Each number is 50 + 10 x the weight over its row's rms, rounded and kept within 0 to 99. Layers, rows and columns count from 0. The size before them is the row's rms in percent of the matrix's.

# layer 7 MLP down (transposed), 832x320, rms 0.224, rows 347-383, columns 128-191
093:47 56 59 49 63 67 32 49 45 54 65 26 49 62 62 56 41 52 63 39 47 36 58 40 72 61 60 50 61 60 45 54 60 47 46 44 36 55 55 46 73 55 60 78 57 38 65 43 43 49 39 45 46 35 57 34 63 65 68 44 51 32 54 52
094:48 37 60 47 51 43 47 52 55 47 46 48 55 49 37 45 51 53 41 53 63 65 42 60 58 51 35 51 56 39 42 71 23 57 24 38 53 30 33 50 49 38 67 54 52 60 47 50 52 60 49 47 51 52 54 45 52 44 66 43 45 41 51 39
097:45 59 61 56 44 49 52 55 48 59 34 44 37 46 53 60 55 39 52 43 43 50 36 67 71 55 37 69 48 47 55 70 42 58 51 54 53 68 55 72 55 35 46 57 57 49 63 40 51 53 42 52 28 46 49 65 46 64 52 52 48 45 39 46
099:30 46 58 52 55 74 50 48 34 59 55 57 67 53 37 70 47 61 54 46 53 49 34 46 41 56 49 52 39 53 28 61 55 28 38 45 38 51 68 62 61 54 62 52 40 61 33 46 50 56 59 52 45 42 41 37 32 49 46 57 51 52 47 30
102:56 51 55 60 57 43 57 51 54 69 44 57 60 41 63 50 43 60 68 48 62 67 56 35 55 47 70 51 44 43 58 59 56 49 57 58 29 29 44 45 44 40 29 48 40 64 58 27 64 39 44 56 41 46 51 59 64 54 57 60 43 47 56 45
126:44 62 56 57 47 53 65 54 43 42 60 52 45 41 45 60 40 62 56 42 68 47 55 64 40 47 49 54 55 51 61 46 43 41 42 57 42 37 45 48 61 51 61 43 40 49 50 45 56 48 53 44 59 52 48 52 44 44 60 48 55 60 47 48
087:59 59 42 55 48 47 53 55 47 33 48 25 61 52 25 36 60 45 59 70 44 32 50 46 37 51 46 32 45 56 50 49 53 43 61 44 44 32 57 58 60 46 56 53 54 36 89 47 55 47 44 64 51 55 46 53 46 60 57 48 59 45 37 34
096:31 50 54 69 33 53 55 34 31 48 41 42 69 60 35 40 56 68 55 52 69 41 59 44 52 65 70 35 51 50 43 42 33 44 58 57 52 60 45 54 45 49 45 54 53 44 46 50 59 60 48 69 57 60 55 48 52 51 63 41 41 56 45 47
095:41 54 41 55 41 37 56 57 54 41 44 49 72 54 62 51 49 26 62 33 55 35 60 80 37 58 47 44 50 65 41 46 43 55 52 59 44 33 56 54 44 51 48 67 60 42 53 49 45 25 46 40 62 64 51 37 43 53 67 40 50 47 43 60
091:66 35 40 58 49 41 46 28 52 41 52 65 44 42 67 52 38 52 48 51 44 47 55 55 61 56 54 51 41 56 39 40 68 39 60 60 38 58 51 44 41 36 37 57 34 53 42 45 54 50 64 56 57 43 51 54 44 48 53 47 57 65 50 51
092:54 54 52 44 49 53 49 56 40 30 41 49 64 47 46 52 60 46 39 53 51 52 51 74 38 66 52 72 33 53 53 57 41 43 37 59 48 47 44 37 56 32 44 38 51 49 29 62 51 37 74 48 40 54 57 68 35 49 50 32 60 44 46 43
096:56 44 77 46 49 60 42 44 48 45 40 55 30 47 51 56 59 50 49 73 54 31 63 53 68 32 60 34 66 73 62 45 51 47 59 49 63 60 52 62 65 51 55 62 49 59 59 35 38 58 45 59 44 69 51 51 62 79 44 56 61 55 47 43
115:52 55 43 49 56 51 66 24 49 51 38 51 48 58 46 51 52 58 48 28 45 51 35 46 51 59 45 60 57 55 59 60 51 39 74 54 51 34 51 53 44 51 42 34 67 44 49 53 46 54 47 67 62 42 35 40 40 45 49 44 54 51 36 60
091:49 54 61 57 58 48 43 46 69 44 66 68 58 45 42 52 56 28 56 53 63 31 33 43 49 41 44 59 46 57 50 45 48 48 49 62 42 42 51 27 62 54 45 36 58 56 34 54 43 25 50 76 50 46 54 54 56 55 40 47 35 58 47 48
096:51 63 46 35 30 35 56 62 46 39 66 51 50 43 49 44 50 55 75 55 28 55 38 58 63 33 62 52 48 40 55 56 51 43 55 44 48 46 52 36 51 47 51 47 58 57 29 35 43 37 59 46 76 64 70 55 41 57 58 49 58 56 69 37
096:64 76 33 46 45 65 42 51 64 41 39 39 54 44 45 44 55 47 54 46 35 39 38 62 35 28 43 38 46 39 54 49 44 56 61 46 57 46 61 46 55 75 38 47 44 42 54 41 68 41 53 38 56 57 63 61 38 45 47 60 53 47 62 57
093:47 47 44 50 47 51 52 32 56 60 53 49 50 47 61 44 41 56 46 54 47 44 56 60 54 54 65 57 47 63 57 61 57 52 39 50 56 33 55 39 51 62 27 60 69 45 48 70 62 63 53 28 56 42 53 59 43 68 43 65 57 38 42 28
099:56 60 39 55 56 43 44 65 48 55 50 50 52 45 33 58 44 44 53 58 37 51 45 31 67 48 65 44 63 57 54 39 50 61 47 58 49 22 44 62 65 53 50 45 41 43 59 45 30 68 49 51 37 45 32 46 49 48 48 52 50 47 36 46
119:65 44 40 41 63 66 49 46 54 54 58 53 36 40 56 57 55 49 54 42 48 46 60 40 45 61 53 57 53 49 40 43 40 40 43 50 52 45 43 50 58 36 46 52 61 54 48 47 50 60 41 45 45 53 46 70 45 58 37 65 67 56 52 54
095:58 58 60 47 41 27 45 64 50 42 53 46 55 40 52 57 40 45 40 40 28 54 47 61 54 54 39 31 42 53 51 60 48 52 69 50 41 49 56 65 40 42 29 53 46 47 57 48 74 41 56 58 37 48 46 45 38 30 44 59 52 64 60 37
101:51 57 59 60 48 26 38 55 61 53 35 57 42 37 61 49 46 47 51 53 52 37 38 34 33 54 38 40 52 55 64 64 48 50 43 60 49 57 38 47 48 63 52 54 45 55 63 53 33 46 54 65 50 45 35 30 43 33 54 63 51 44 52 43
091:46 51 47 46 51 43 35 61 58 46 57 43 60 59 53 43 41 58 20 53 36 55 50 61 45 36 72 64 46 58 61 51 51 55 29 57 67 51 61 51 52 47 36 65 48 45 53 35 26 42 47 52 47 52 45 76 52 48 60 49 47 58 34 45
111:39 46 60 53 47 59 42 53 49 49 45 36 33 43 30 42 46 56 51 25 39 41 49 54 69 53 52 27 70 51 47 60 49 57 60 39 58 48 39 48 35 57 55 45 42 55 40 58 59 67 56 58 59 47 57 48 65 68 51 49 34 28 37 43
109:40 61 30 45 52 42 36 67 60 47 60 57 49 58 43 43 61 49 43 62 44 49 56 58 45 49 44 39 61 38 58 58 46 63 48 49 47 50 51 27 46 60 57 52 65 40 69 50 30 62 45 38 47 52 57 54 58 53 38 57 46 53 32 54
104:69 39 46 43 56 38 54 49 44 61 55 56 45 43 48 50 45 81 39 53 38 42 55 57 52 41 53 45 63 49 43 39 51 68 51 51 58 49 51 50 63 74 57 50 42 46 54 54 54 36 32 32 61 51 60 66 36 44 51 49 37 41 61 57
107:56 60 52 55 51 45 41 56 53 56 73 55 50 46 40 58 38 45 41 46 47 40 57 54 55 35 52 37 61 54 78 44 60 52 38 51 43 42 38 56 51 65 49 53 45 52 51 62 54 49 57 40 58 56 50 43 65 51 60 59 60 51 52 55
094:59 54 50 47 42 50 55 61 40 45 53 46 66 47 52 51 57 56 61 57 55 43 36 46 29 48 45 36 41 67 38 50 55 42 69 65 45 49 49 26 63 53 42 71 41 47 50 46 66 52 54 45 63 70 51 39 43 56 48 47 58 52 65 57
106:21 48 51 66 54 49 62 46 61 47 58 50 55 52 51 56 52 55 48 37 51 55 47 63 38 52 51 60 54 44 65 50 61 42 52 44 52 52 59 63 49 54 61 50 58 41 39 55 50 48 69 69 81 43 44 63 61 40 52 57 45 55 47 53
108:53 54 42 56 48 53 52 41 41 47 59 61 54 44 59 49 53 55 58 59 54 47 61 55 50 54 51 52 54 43 57 46 51 43 52 53 20 73 59 58 55 36 62 46 69 46 37 44 26 39 45 55 45 34 31 51 56 49 59 46 60 40 67 54
112:54 54 44 45 47 57 64 44 54 65 33 40 47 45 34 56 33 63 41 39 65 43 58 49 48 46 65 58 50 50 59 34 53 51 43 51 40 37 54 58 46 49 33 59 59 53 50 59 56 58 46 47 59 31 41 46 51 54 62 53 42 46 45 50
096:43 43 39 37 65 43 45 52 43 40 49 32 52 51 47 44 55 41 36 43 40 45 48 55 62 37 25 48 65 64 54 54 52 49 35 54 63 59 70 43 49 55 49 55 43 50 63 47 57 37 41 60 55 68 45 59 40 57 77 54 33 46 51 45
101:49 59 37 38 40 63 67 54 71 35 55 60 51 55 35 51 38 57 54 51 54 53 33 34 53 64 31 51 87 51 68 50 50 49 42 48 37 48 58 64 43 53 45 46 64 44 57 65 67 34 39 65 69 44 49 58 44 52 52 31 39 44 42 58
109:43 53 46 60 51 62 53 52 56 22 56 43 44 62 62 42 50 39 49 42 59 50 37 42 44 41 55 54 48 59 34 49 63 44 50 44 52 46 61 56 50 46 57 41 59 48 39 44 51 40 58 50 53 44 55 54 59 45 52 50 51 54 55 56
101:42 33 54 51 53 51 50 30 53 58 40 50 50 44 41 45 43 47 30 65 43 51 59 72 28 61 43 63 47 48 62 54 55 59 70 63 45 43 51 64 46 46 55 49 55 60 39 61 48 67 59 34 53 54 44 43 37 68 46 55 52 49 58 61
095:62 56 44 24 38 28 48 50 57 55 56 50 22 40 41 63 41 43 43 67 45 52 61 74 45 38 57 51 52 57 21 50 46 60 53 57 43 36 54 55 52 56 47 53 45 69 47 73 50 39 55 53 32 52 52 63 30 67 51 68 67 51 54 51
104:39 31 54 44 53 48 60 40 53 44 53 35 66 49 68 44 54 55 50 41 68 62 42 57 63 32 61 33 36 61 57 56 53 62 43 47 64 45 44 56 42 40 50 53 55 57 52 47 41 68 48 51 32 57 24 68 29 47 42 51 59 55 46 50
093:57 62 50 53 42 54 68 68 60 43 48 39 44 57 41 57 47 57 46 45 44 53 59 40 40 57 41 68 56 51 44 35 73 61 42 58 48 48 38 60 58 54 45 34 32 61 59 42 63 59 60 30 48 54 46 47 40 48 52 35 51 43 55 53
# layer 7 MLP gate, 832x320, rms 0.113, rows 348-383, columns 128-191
100:27 53 42 34 49 57 41 53 59 48 49 49 50 43 71 58 59 58 53 38 46 50 47 41 49 50 43 55 53 62 55 45 38 59 58 56 44 58 51 39 60 55 48 44 40 68 54 54 60 45 62 34 23 50 50 53 51 43 57 52 45 72 57 41
100:73 66 52 55 49 48 49 41 41 60 44 53 48 54 48 47 60 51 48 59 49 62 48 63 53 58 59 47 48 32 47 75 59 53 53 54 38 50 48 72 57 55 40 30 65 42 51 35 45 34 61 50 65 52 44 45 50 59 72 41 58 57 74 44
100:43 48 44 32 47 73 46 52 52 43 58 42 45 56 39 39 48 44 57 67 56 63 56 49 47 37 61 60 61 52 65 46 59 41 37 50 55 44 34 48 21 35 51 59 71 53 52 44 47 54 48 54 52 50 44 45 42 47 58 51 60 61 51 56
104:66 46 36 49 51 51 58 65 48 42 56 51 59 40 67 60 45 47 46 52 39 63 50 37 63 63 54 56 58 46 57 49 51 32 49 63 64 44 48 50 30 46 49 44 36 55 51 48 42 63 58 43 43 71 56 56 53 44 59 54 40 48 33 19
087:59 41 42 67 49 43 34 27 45 56 64 61 51 41 54 65 41 41 56 47 54 44 37 60 43 53 56 50 42 60 41 54 40 39 62 36 51 46 38 51 29 46 69 32 43 34 50 62 49 48 44 52 39 54 34 53 53 39 71 59 47 30 46 43
095:45 61 50 68 70 63 62 55 61 47 62 62 37 37 59 42 63 63 69 50 37 60 52 65 39 53 52 53 69 47 49 40 47 52 51 43 61 76 61 51 46 38 55 36 46 47 28 28 70 33 53 38 45 49 36 65 59 43 35 53 51 46 46 61
107:67 40 44 41 58 57 43 42 54 55 45 38 59 54 50 38 35 50 43 45 35 43 55 41 51 53 44 66 58 51 47 50 67 41 45 61 57 51 57 56 56 61 48 61 47 54 52 49 42 55 45 42 69 59 40 43 43 28 58 40 49 48 79 48
102:51 45 42 35 50 44 58 41 51 44 44 37 53 64 58 62 40 47 58 59 63 46 46 71 68 46 44 46 51 47 62 45 62 36 36 53 57 40 42 61 39 78 42 38 65 30 40 61 51 42 39 54 44 51 43 62 64 56 42 36 54 40 42 58
103:60 61 44 52 49 43 21 33 40 45 41 56 62 65 45 55 57 50 46 63 40 29 51 35 52 50 51 52 44 54 49 38 39 48 43 43 71 49 65 47 52 41 54 54 49 48 23 41 52 37 59 43 51 34 47 53 53 55 67 52 53 42 61 43
102:51 49 58 29 49 56 28 59 46 35 54 59 53 47 45 41 53 49 49 47 45 62 51 47 54 65 27 41 57 44 60 35 58 43 47 38 57 35 54 46 43 56 51 42 55 42 61 30 40 38 49 48 42 41 46 39 56 48 43 38 61 47 48 49
102:60 56 39 40 50 50 55 46 38 41 48 44 58 54 58 52 44 48 56 56 49 58 48 56 53 54 57 70 69 44 27 62 42 51 48 52 41 55 47 60 55 55 74 54 45 56 49 40 55 60 63 37 31 66 40 68 48 63 39 48 53 49 43 61
111:54 46 31 44 65 60 36 46 57 42 54 43 63 31 68 55 50 24 43 48 58 44 36 35 53 58 73 52 43 46 62 69 47 43 48 39 47 44 55 57 44 51 44 52 38 41 47 50 57 32 50 52 60 50 42 32 58 54 27 55 44 79 64 38
089:50 56 46 49 48 51 40 47 33 53 39 49 36 40 46 73 36 50 54 47 25 55 59 59 55 40 50 40 68 57 72 53 37 33 50 51 50 69 37 47 50 64 44 34 56 61 56 44 48 30 51 45 53 49 48 58 46 42 43 57 37 53 56 34
096:28 36 45 62 39 48 52 45 63 63 54 53 61 37 33 45 46 42 59 71 36 42 83 70 49 55 47 51 55 44 46 36 33 55 52 66 35 56 46 44 63 51 49 48 51 58 62 55 68 51 49 58 78 43 50 42 65 70 50 49 47 51 50 54
093:45 41 81 43 49 58 38 47 34 67 62 43 64 43 45 45 43 50 58 34 39 49 31 50 32 41 42 33 42 63 48 48 71 22 63 54 35 52 35 60 59 66 72 55 55 42 53 38 50 37 33 67 51 37 48 53 54 35 35 52 54 54 53 44
098:64 63 49 60 53 49 47 63 45 57 52 57 44 39 53 43 45 59 61 46 44 34 55 56 46 47 33 41 79 36 69 42 58 47 44 48 41 40 47 42 49 57 36 53 39 50 52 47 56 65 54 39 68 37 55 61 56 51 64 31 48 46 37 44
100:58 48 41 51 48 48 64 63 51 51 52 41 46 55 44 60 37 43 55 27 27 51 56 52 51 65 52 54 40 45 57 45 60 32 41 53 58 71 56 44 28 63 43 41 47 60 40 67 44 57 40 50 43 50 53 28 57 49 62 55 50 42 37 45
102:58 52 58 52 49 53 38 37 38 50 56 56 50 50 37 38 52 49 53 42 47 49 33 51 52 45 34 49 55 40 33 43 30 41 47 48 45 56 37 58 50 42 57 52 51 53 53 48 58 44 61 43 53 36 66 45 60 39 43 32 34 58 52 46
099:69 41 38 43 27 54 47 49 55 54 59 50 60 47 60 58 60 37 47 52 60 51 36 63 63 34 66 52 63 60 60 49 51 51 46 35 51 65 44 54 39 63 42 45 52 34 50 54 37 47 42 55 43 56 53 58 61 51 49 37 52 47 48 37
100:44 52 46 48 36 62 45 31 48 38 72 33 51 53 52 55 50 45 57 52 36 63 44 41 43 71 67 59 34 48 53 32 59 48 46 40 47 49 58 52 53 37 58 55 37 73 42 42 56 62 45 59 67 51 62 41 65 46 60 48 52 57 76 63
094:54 46 62 34 49 71 46 57 49 39 40 55 50 51 48 70 45 24 47 38 44 45 67 62 36 46 59 52 49 65 50 50 57 54 54 51 57 55 41 46 56 40 63 53 44 50 75 55 50 37 50 48 63 49 62 54 61 46 33 35 45 53 52 57
111:48 54 58 43 49 43 55 49 47 73 45 53 57 61 38 53 54 50 55 48 51 35 51 64 44 60 43 50 43 49 62 38 57 43 50 53 28 53 49 54 49 33 51 43 38 44 47 58 31 31 48 41 43 28 53 45 40 45 57 45 49 51 46 50
100:60 55 61 48 25 53 48 30 51 38 36 61 44 50 54 29 30 36 66 50 39 28 46 50 43 54 62 55 37 48 68 60 44 59 40 56 68 43 52 45 51 68 71 34 54 52 48 41 56 47 54 43 47 54 46 48 36 42 42 61 52 32 44 46
102:49 42 71 43 53 57 32 63 42 51 37 49 56 53 50 47 53 48 69 48 40 54 28 44 63 58 50 67 44 60 29 66 45 54 59 38 53 52 47 65 53 51 48 54 49 53 48 46 47 54 57 34 58 39 46 48 53 45 47 48 42 47 55 38
104:39 47 59 45 42 66 48 55 42 54 63 58 64 36 41 36 49 67 58 52 63 56 61 42 54 49 51 29 55 51 40 40 53 60 45 50 59 40 71 49 25 53 49 52 58 49 72 49 43 71 43 44 57 57 48 38 43 43 54 52 50 38 73 63
097:41 46 56 45 58 43 55 69 37 52 41 53 38 40 31 50 42 45 42 46 77 61 58 46 59 50 55 68 60 42 54 49 57 45 40 45 47 58 43 58 35 40 55 47 55 68 49 44 64 47 57 37 58 33 56 48 58 46 41 47 61 55 58 48
097:54 49 49 31 41 42 59 44 54 65 70 47 49 66 25 36 40 57 45 57 39 52 69 40 53 63 50 53 62 36 38 47 40 57 29 49 44 51 45 38 46 49 49 45 60 54 58 60 38 48 61 65 66 52 41 55 43 42 38 53 46 54 51 61
105:49 61 51 43 52 53 60 49 43 44 37 71 47 45 50 43 34 45 73 64 49 62 50 53 69 34 48 59 59 49 41 50 52 50 43 47 63 35 39 50 37 51 60 63 55 59 40 63 53 50 66 37 47 38 56 43 52 24 49 62 35 52 53 53
115:50 68 40 50 50 49 56 60 45 57 47 52 52 53 44 57 58 77 41 47 52 51 37 51 57 49 59 35 34 55 54 35 61 45 45 30 46 47 53 29 47 54 56 53 44 34 62 24 69 51 48 47 51 48 45 57 53 70 46 65 50 49 51 42
101:50 54 50 49 66 61 38 47 47 44 51 66 24 62 40 45 51 65 69 51 45 63 43 42 46 54 57 42 62 29 32 58 49 59 44 48 44 36 37 39 50 55 40 58 56 49 54 54 55 53 56 32 45 44 41 57 67 46 38 42 51 69 65 43
108:37 43 58 45 47 44 52 37 52 48 77 62 62 29 54 58 62 70 49 50 43 48 47 49 29 44 50 50 60 53 59 50 65 58 54 49 46 38 57 42 51 49 66 53 26 48 43 56 41 42 51 62 49 61 50 52 42 43 44 61 55 74 50 54
100:48 38 36 49 51 48 61 54 60 46 41 37 66 61 53 50 54 53 58 40 58 51 58 66 57 61 64 57 47 72 47 35 42 51 42 56 46 59 28 40 43 33 63 45 58 47 48 58 56 35 51 41 56 44 37 41 36 40 46 52 48 48 62 68
100:50 53 43 46 56 36 43 28 55 50 71 66 52 49 52 40 52 70 39 33 51 51 42 42 62 51 44 44 64 37 55 63 44 46 44 52 66 61 45 37 50 49 54 53 42 55 50 46 28 26 46 30 42 57 53 55 37 44 53 55 55 48 53 33
101:60 39 39 45 47 44 52 42 50 60 60 58 45 45 35 39 53 40 73 43 39 40 43 71 53 55 59 42 43 50 38 66 51 34 56 39 32 52 63 50 46 67 43 51 47 56 42 34 57 41 62 57 62 61 49 48 65 74 55 44 37 45 59 65
091:43 38 66 57 47 70 40 53 43 63 27 42 42 68 51 39 62 33 56 53 57 50 54 47 48 63 53 53 46 44 61 53 51 45 49 45 54 59 48 55 45 48 45 52 50 54 58 52 61 70 38 53 47 61 59 43 56 45 61 48 61 51 65 50
100:51 46 47 55 43 41 65 53 56 41 60 58 46 50 56 58 47 50 38 41 63 27 40 69 40 70 69 45 46 58 51 58 68 56 53 44 48 33 40 29 38 51 58 37 58 45 43 61 57 34 59 49 67 72 51 46 48 61 41 37 50 48 35 63
# layer 7 MLP up, 832x320, rms 0.118, rows 348-383, columns 128-191
096:45 51 58 34 52 38 54 47 72 46 42 41 52 35 46 47 55 46 47 57 50 52 43 46 31 69 30 71 38 62 51 50 51 42 45 64 36 50 61 57 50 46 42 35 32 62 51 39 37 58 54 49 48 39 55 63 33 49 54 65 53 66 50 49
105:37 28 45 46 61 34 44 62 54 51 49 47 65 41 57 50 51 58 54 44 57 62 45 63 44 49 49 59 33 42 33 65 43 43 49 58 37 54 45 54 50 61 48 28 55 52 54 46 35 47 39 41 65 38 57 36 55 56 61 44 67 33 49 58
096:46 71 52 38 42 53 59 55 59 60 56 53 55 63 48 40 52 44 41 22 45 43 52 42 60 64 56 52 50 43 40 62 55 29 59 44 44 56 58 48 48 59 41 41 55 47 58 37 52 53 52 51 49 47 48 64 46 31 36 54 42 54 60 37
106:53 48 50 47 51 42 44 62 45 53 27 77 48 41 65 66 35 45 44 47 64 61 53 39 53 55 52 47 55 52 63 65 45 42 42 61 53 45 53 53 42 46 52 61 50 43 54 63 59 38 54 66 43 44 49 57 50 45 48 51 60 46 51 47
103:41 57 75 48 43 31 60 21 57 51 62 54 44 48 48 42 51 65 51 52 46 57 53 56 44 54 45 75 54 33 39 50 42 49 43 62 40 49 59 49 72 40 42 61 59 48 48 56 49 51 40 60 74 53 70 62 35 49 43 53 62 65 60 62
090:52 44 40 57 59 54 65 42 52 59 46 52 58 53 51 41 44 50 49 49 48 61 73 41 40 54 38 45 51 59 48 51 38 60 59 66 48 21 65 48 45 61 64 57 49 38 62 43 53 64 44 45 57 54 37 51 40 37 43 47 59 53 53 63
101:48 43 52 32 28 35 67 45 42 71 40 44 63 38 56 49 55 52 47 37 39 47 55 71 46 26 59 45 52 20 45 49 36 47 57 37 32 48 61 68 55 69 52 54 53 44 49 56 61 58 51 37 37 58 34 49 46 53 49 43 52 54 35 46
100:44 50 45 43 44 54 59 53 52 61 60 48 40 40 58 43 50 47 52 42 44 48 69 36 44 39 43 45 54 47 43 41 79 45 51 49 37 62 63 50 47 64 58 40 51 56 77 46 53 28 46 60 68 42 36 42 46 28 67 49 44 48 53 60
095:53 38 53 55 56 63 47 50 60 55 58 72 64 45 59 48 41 56 57 53 62 60 50 38 59 27 55 42 32 52 43 55 29 37 46 52 44 54 47 57 54 42 41 46 45 57 58 35 53 43 35 37 48 46 52 69 49 45 60 50 42 50 58 45
096:53 36 55 20 67 52 43 59 38 50 57 66 57 49 40 49 33 58 33 54 45 45 52 57 62 53 62 39 58 52 62 37 45 67 41 46 51 65 39 54 59 73 58 44 57 51 25 41 50 53 63 42 28 55 58 56 46 58 33 53 42 62 54 51
108:60 40 56 65 45 56 47 53 63 42 42 48 51 41 60 56 54 58 52 76 59 33 51 57 65 37 49 34 53 54 55 40 52 26 53 41 53 61 68 62 40 56 46 44 41 54 41 51 46 43 41 56 40 52 49 59 45 62 46 65 46 45 62 44
098:56 59 57 45 45 43 58 50 50 66 49 54 44 51 56 54 47 66 52 70 41 59 70 65 56 57 37 36 43 52 34 39 53 72 40 46 42 47 53 52 58 55 42 41 42 44 31 40 44 49 37 43 36 53 66 71 46 49 46 53 54 42 35 57
092:64 51 55 50 68 48 64 60 34 46 44 40 53 37 41 62 35 56 52 46 40 52 40 85 46 45 35 41 59 43 45 55 55 52 52 30 49 49 42 52 45 34 62 42 43 47 54 52 44 42 68 26 56 63 69 64 54 43 44 32 54 54 53 49
096:54 47 44 43 50 59 50 45 37 36 28 45 58 63 57 28 54 44 49 55 67 51 44 54 28 52 41 39 32 52 62 49 58 55 46 53 46 60 38 56 45 61 54 37 53 53 53 48 56 54 30 51 31 16 54 50 66 47 60 47 55 52 36 60
099:31 33 37 53 58 55 50 45 64 51 47 48 49 50 48 45 39 38 38 43 38 43 64 51 51 52 51 42 68 64 63 42 54 41 46 44 59 42 40 45 61 55 30 66 56 39 62 50 53 46 54 45 72 40 52 66 53 22 47 44 49 65 47 50
098:36 58 50 41 48 44 45 52 53 46 70 50 64 57 54 53 58 58 46 51 54 68 57 62 54 37 55 54 66 53 61 58 28 60 51 53 53 50 42 29 74 52 40 64 64 33 52 42 43 42 38 38 36 57 51 54 54 54 56 45 76 48 48 53
108:52 49 45 45 56 45 48 45 52 36 65 48 45 54 64 53 21 65 64 56 38 47 54 53 62 61 47 40 47 61 59 56 43 50 58 45 60 52 54 26 39 53 52 52 38 68 38 49 59 61 32 49 59 40 52 36 58 55 37 48 53 53 40 58
103:46 35 46 47 68 38 58 56 53 53 75 58 61 52 49 49 66 54 56 49 40 40 51 37 42 74 35 52 56 46 55 51 50 64 64 54 34 47 44 53 54 50 43 49 75 69 29 42 55 47 40 61 46 39 55 52 53 42 33 80 42 38 50 51
101:47 57 52 40 35 48 44 43 50 55 47 54 37 60 55 35 70 27 40 62 45 42 52 41 53 44 47 45 59 64 72 39 46 45 38 46 49 33 39 36 54 40 56 63 50 39 52 52 81 38 53 76 41 44 48 54 54 41 36 50 44 51 45 50
103:34 59 43 37 49 60 43 27 44 58 47 38 56 52 50 45 56 49 51 42 60 54 60 66 38 38 45 39 50 49 48 40 70 35 42 52 39 47 64 43 34 47 46 68 56 44 50 35 53 60 41 53 51 38 49 33 52 54 47 63 41 54 46 52
095:39 49 26 48 57 50 41 42 46 45 61 43 53 57 52 35 63 41 39 51 35 49 47 33 53 44 47 56 51 60 54 55 54 47 55 64 54 39 50 55 47 59 38 68 79 37 43 51 49 54 47 39 38 58 52 40 55 41 36 50 57 57 58 52
108:55 46 44 51 71 39 51 58 59 42 43 49 61 44 47 55 47 40 44 38 29 50 54 60 56 36 49 43 48 64 47 66 35 44 48 54 57 42 53 62 40 64 55 65 37 54 55 33 40 48 58 28 56 53 59 49 40 62 50 55 47 48 46 52
111:70 61 55 50 51 45 49 42 49 36 36 50 61 54 55 27 64 55 40 55 45 42 58 39 64 56 43 60 45 61 66 56 58 56 46 33 55 57 45 55 59 54 58 32 63 48 48 42 46 42 27 49 64 46 61 66 48 54 44 54 63 39 36 55
099:38 65 49 48 44 33 32 64 46 40 62 65 62 48 47 37 56 61 46 44 47 50 71 58 55 42 50 36 45 45 48 43 34 61 57 42 50 48 58 55 57 43 45 44 53 54 56 65 42 59 49 47 45 42 53 52 49 47 59 43 52 60 48 44
098:63 33 62 33 38 69 41 39 48 55 75 47 64 46 58 56 64 56 51 51 40 46 56 49 51 75 70 41 65 55 40 22 50 47 73 57 58 41 62 40 48 53 46 47 55 52 37 58 40 46 38 49 49 53 35 66 56 14 51 61 51 55 40 72
097:34 59 57 53 48 72 35 45 45 55 38 53 60 28 68 48 65 45 49 25 58 32 49 37 35 44 59 58 50 44 47 48 42 52 49 51 72 56 41 45 49 52 42 29 51 52 43 51 43 27 42 46 34 55 49 42 58 47 39 53 49 70 47 64
102:45 66 50 50 27 52 68 52 36 59 41 50 47 37 56 42 45 39 52 55 54 56 59 60 53 31 43 64 42 59 56 58 55 48 37 70 48 55 43 61 43 51 50 51 53 61 55 41 60 42 59 57 49 52 42 78 35 53 48 56 63 55 48 64
107:63 50 67 64 38 43 45 51 47 52 73 68 50 41 72 42 32 46 38 48 38 41 56 61 46 54 45 50 56 39 67 47 55 50 61 47 32 46 52 62 59 35 42 53 55 54 66 38 35 46 39 57 57 62 45 53 43 53 43 36 64 63 52 43
107:60 41 68 41 55 34 54 41 45 61 40 25 38 25 36 49 46 67 43 57 46 44 40 50 54 32 55 46 53 36 67 43 52 45 54 49 43 68 59 43 65 52 51 61 54 49 66 50 43 50 41 58 34 71 71 40 41 57 41 57 51 51 45 49
097:27 49 36 44 55 40 55 47 54 36 43 57 58 32 42 44 56 50 36 49 51 46 45 51 40 49 56 51 32 53 43 67 37 55 46 68 46 57 64 58 32 58 36 40 47 46 34 50 37 53 48 55 53 31 58 39 64 73 34 38 51 27 49 48
103:49 46 67 57 27 61 61 41 61 58 63 40 61 49 43 51 45 51 43 39 64 37 60 30 51 63 54 37 39 38 42 49 50 39 39 69 48 26 54 56 38 47 41 66 58 59 53 51 34 67 42 57 50 58 55 33 46 39 53 40 42 51 45 62
103:54 47 42 59 40 59 40 58 46 54 50 50 41 54 32 43 47 60 59 69 35 39 38 56 69 39 27 34 64 72 55 57 41 39 58 39 44 61 58 48 56 61 43 55 46 53 57 43 51 61 43 55 36 41 37 65 55 60 37 35 43 45 66 33
102:57 52 46 48 58 49 46 24 38 45 61 36 37 34 47 38 40 57 42 49 67 54 46 63 43 49 30 41 49 32 52 59 30 61 58 44 42 51 41 57 60 56 53 52 48 67 57 46 43 45 52 49 33 58 70 43 38 42 30 56 36 43 63 59
097:40 53 44 35 42 46 51 50 46 46 49 71 51 40 54 52 47 43 37 66 37 58 34 49 45 61 58 55 45 59 27 50 43 68 31 64 70 44 53 49 68 58 58 51 55 50 48 43 40 36 44 39 63 63 49 60 56 46 47 52 45 50 43 36
093:52 50 46 40 55 43 41 57 52 52 43 62 48 57 40 41 54 48 49 56 59 56 47 49 37 58 42 50 57 58 61 31 63 53 59 56 62 43 37 51 42 52 48 37 35 45 48 45 26 62 44 42 38 38 51 74 45 50 46 40 47 54 51 32
093:34 46 55 59 52 52 64 64 39 40 56 39 53 50 41 57 51 57 38 52 43 53 43 47 46 40 71 58 59 45 68 60 58 81 44 52 63 62 44 51 60 54 54 67 51 54 48 71 67 56 61 50 49 56 47 45 51 51 38 38 30 39 51 45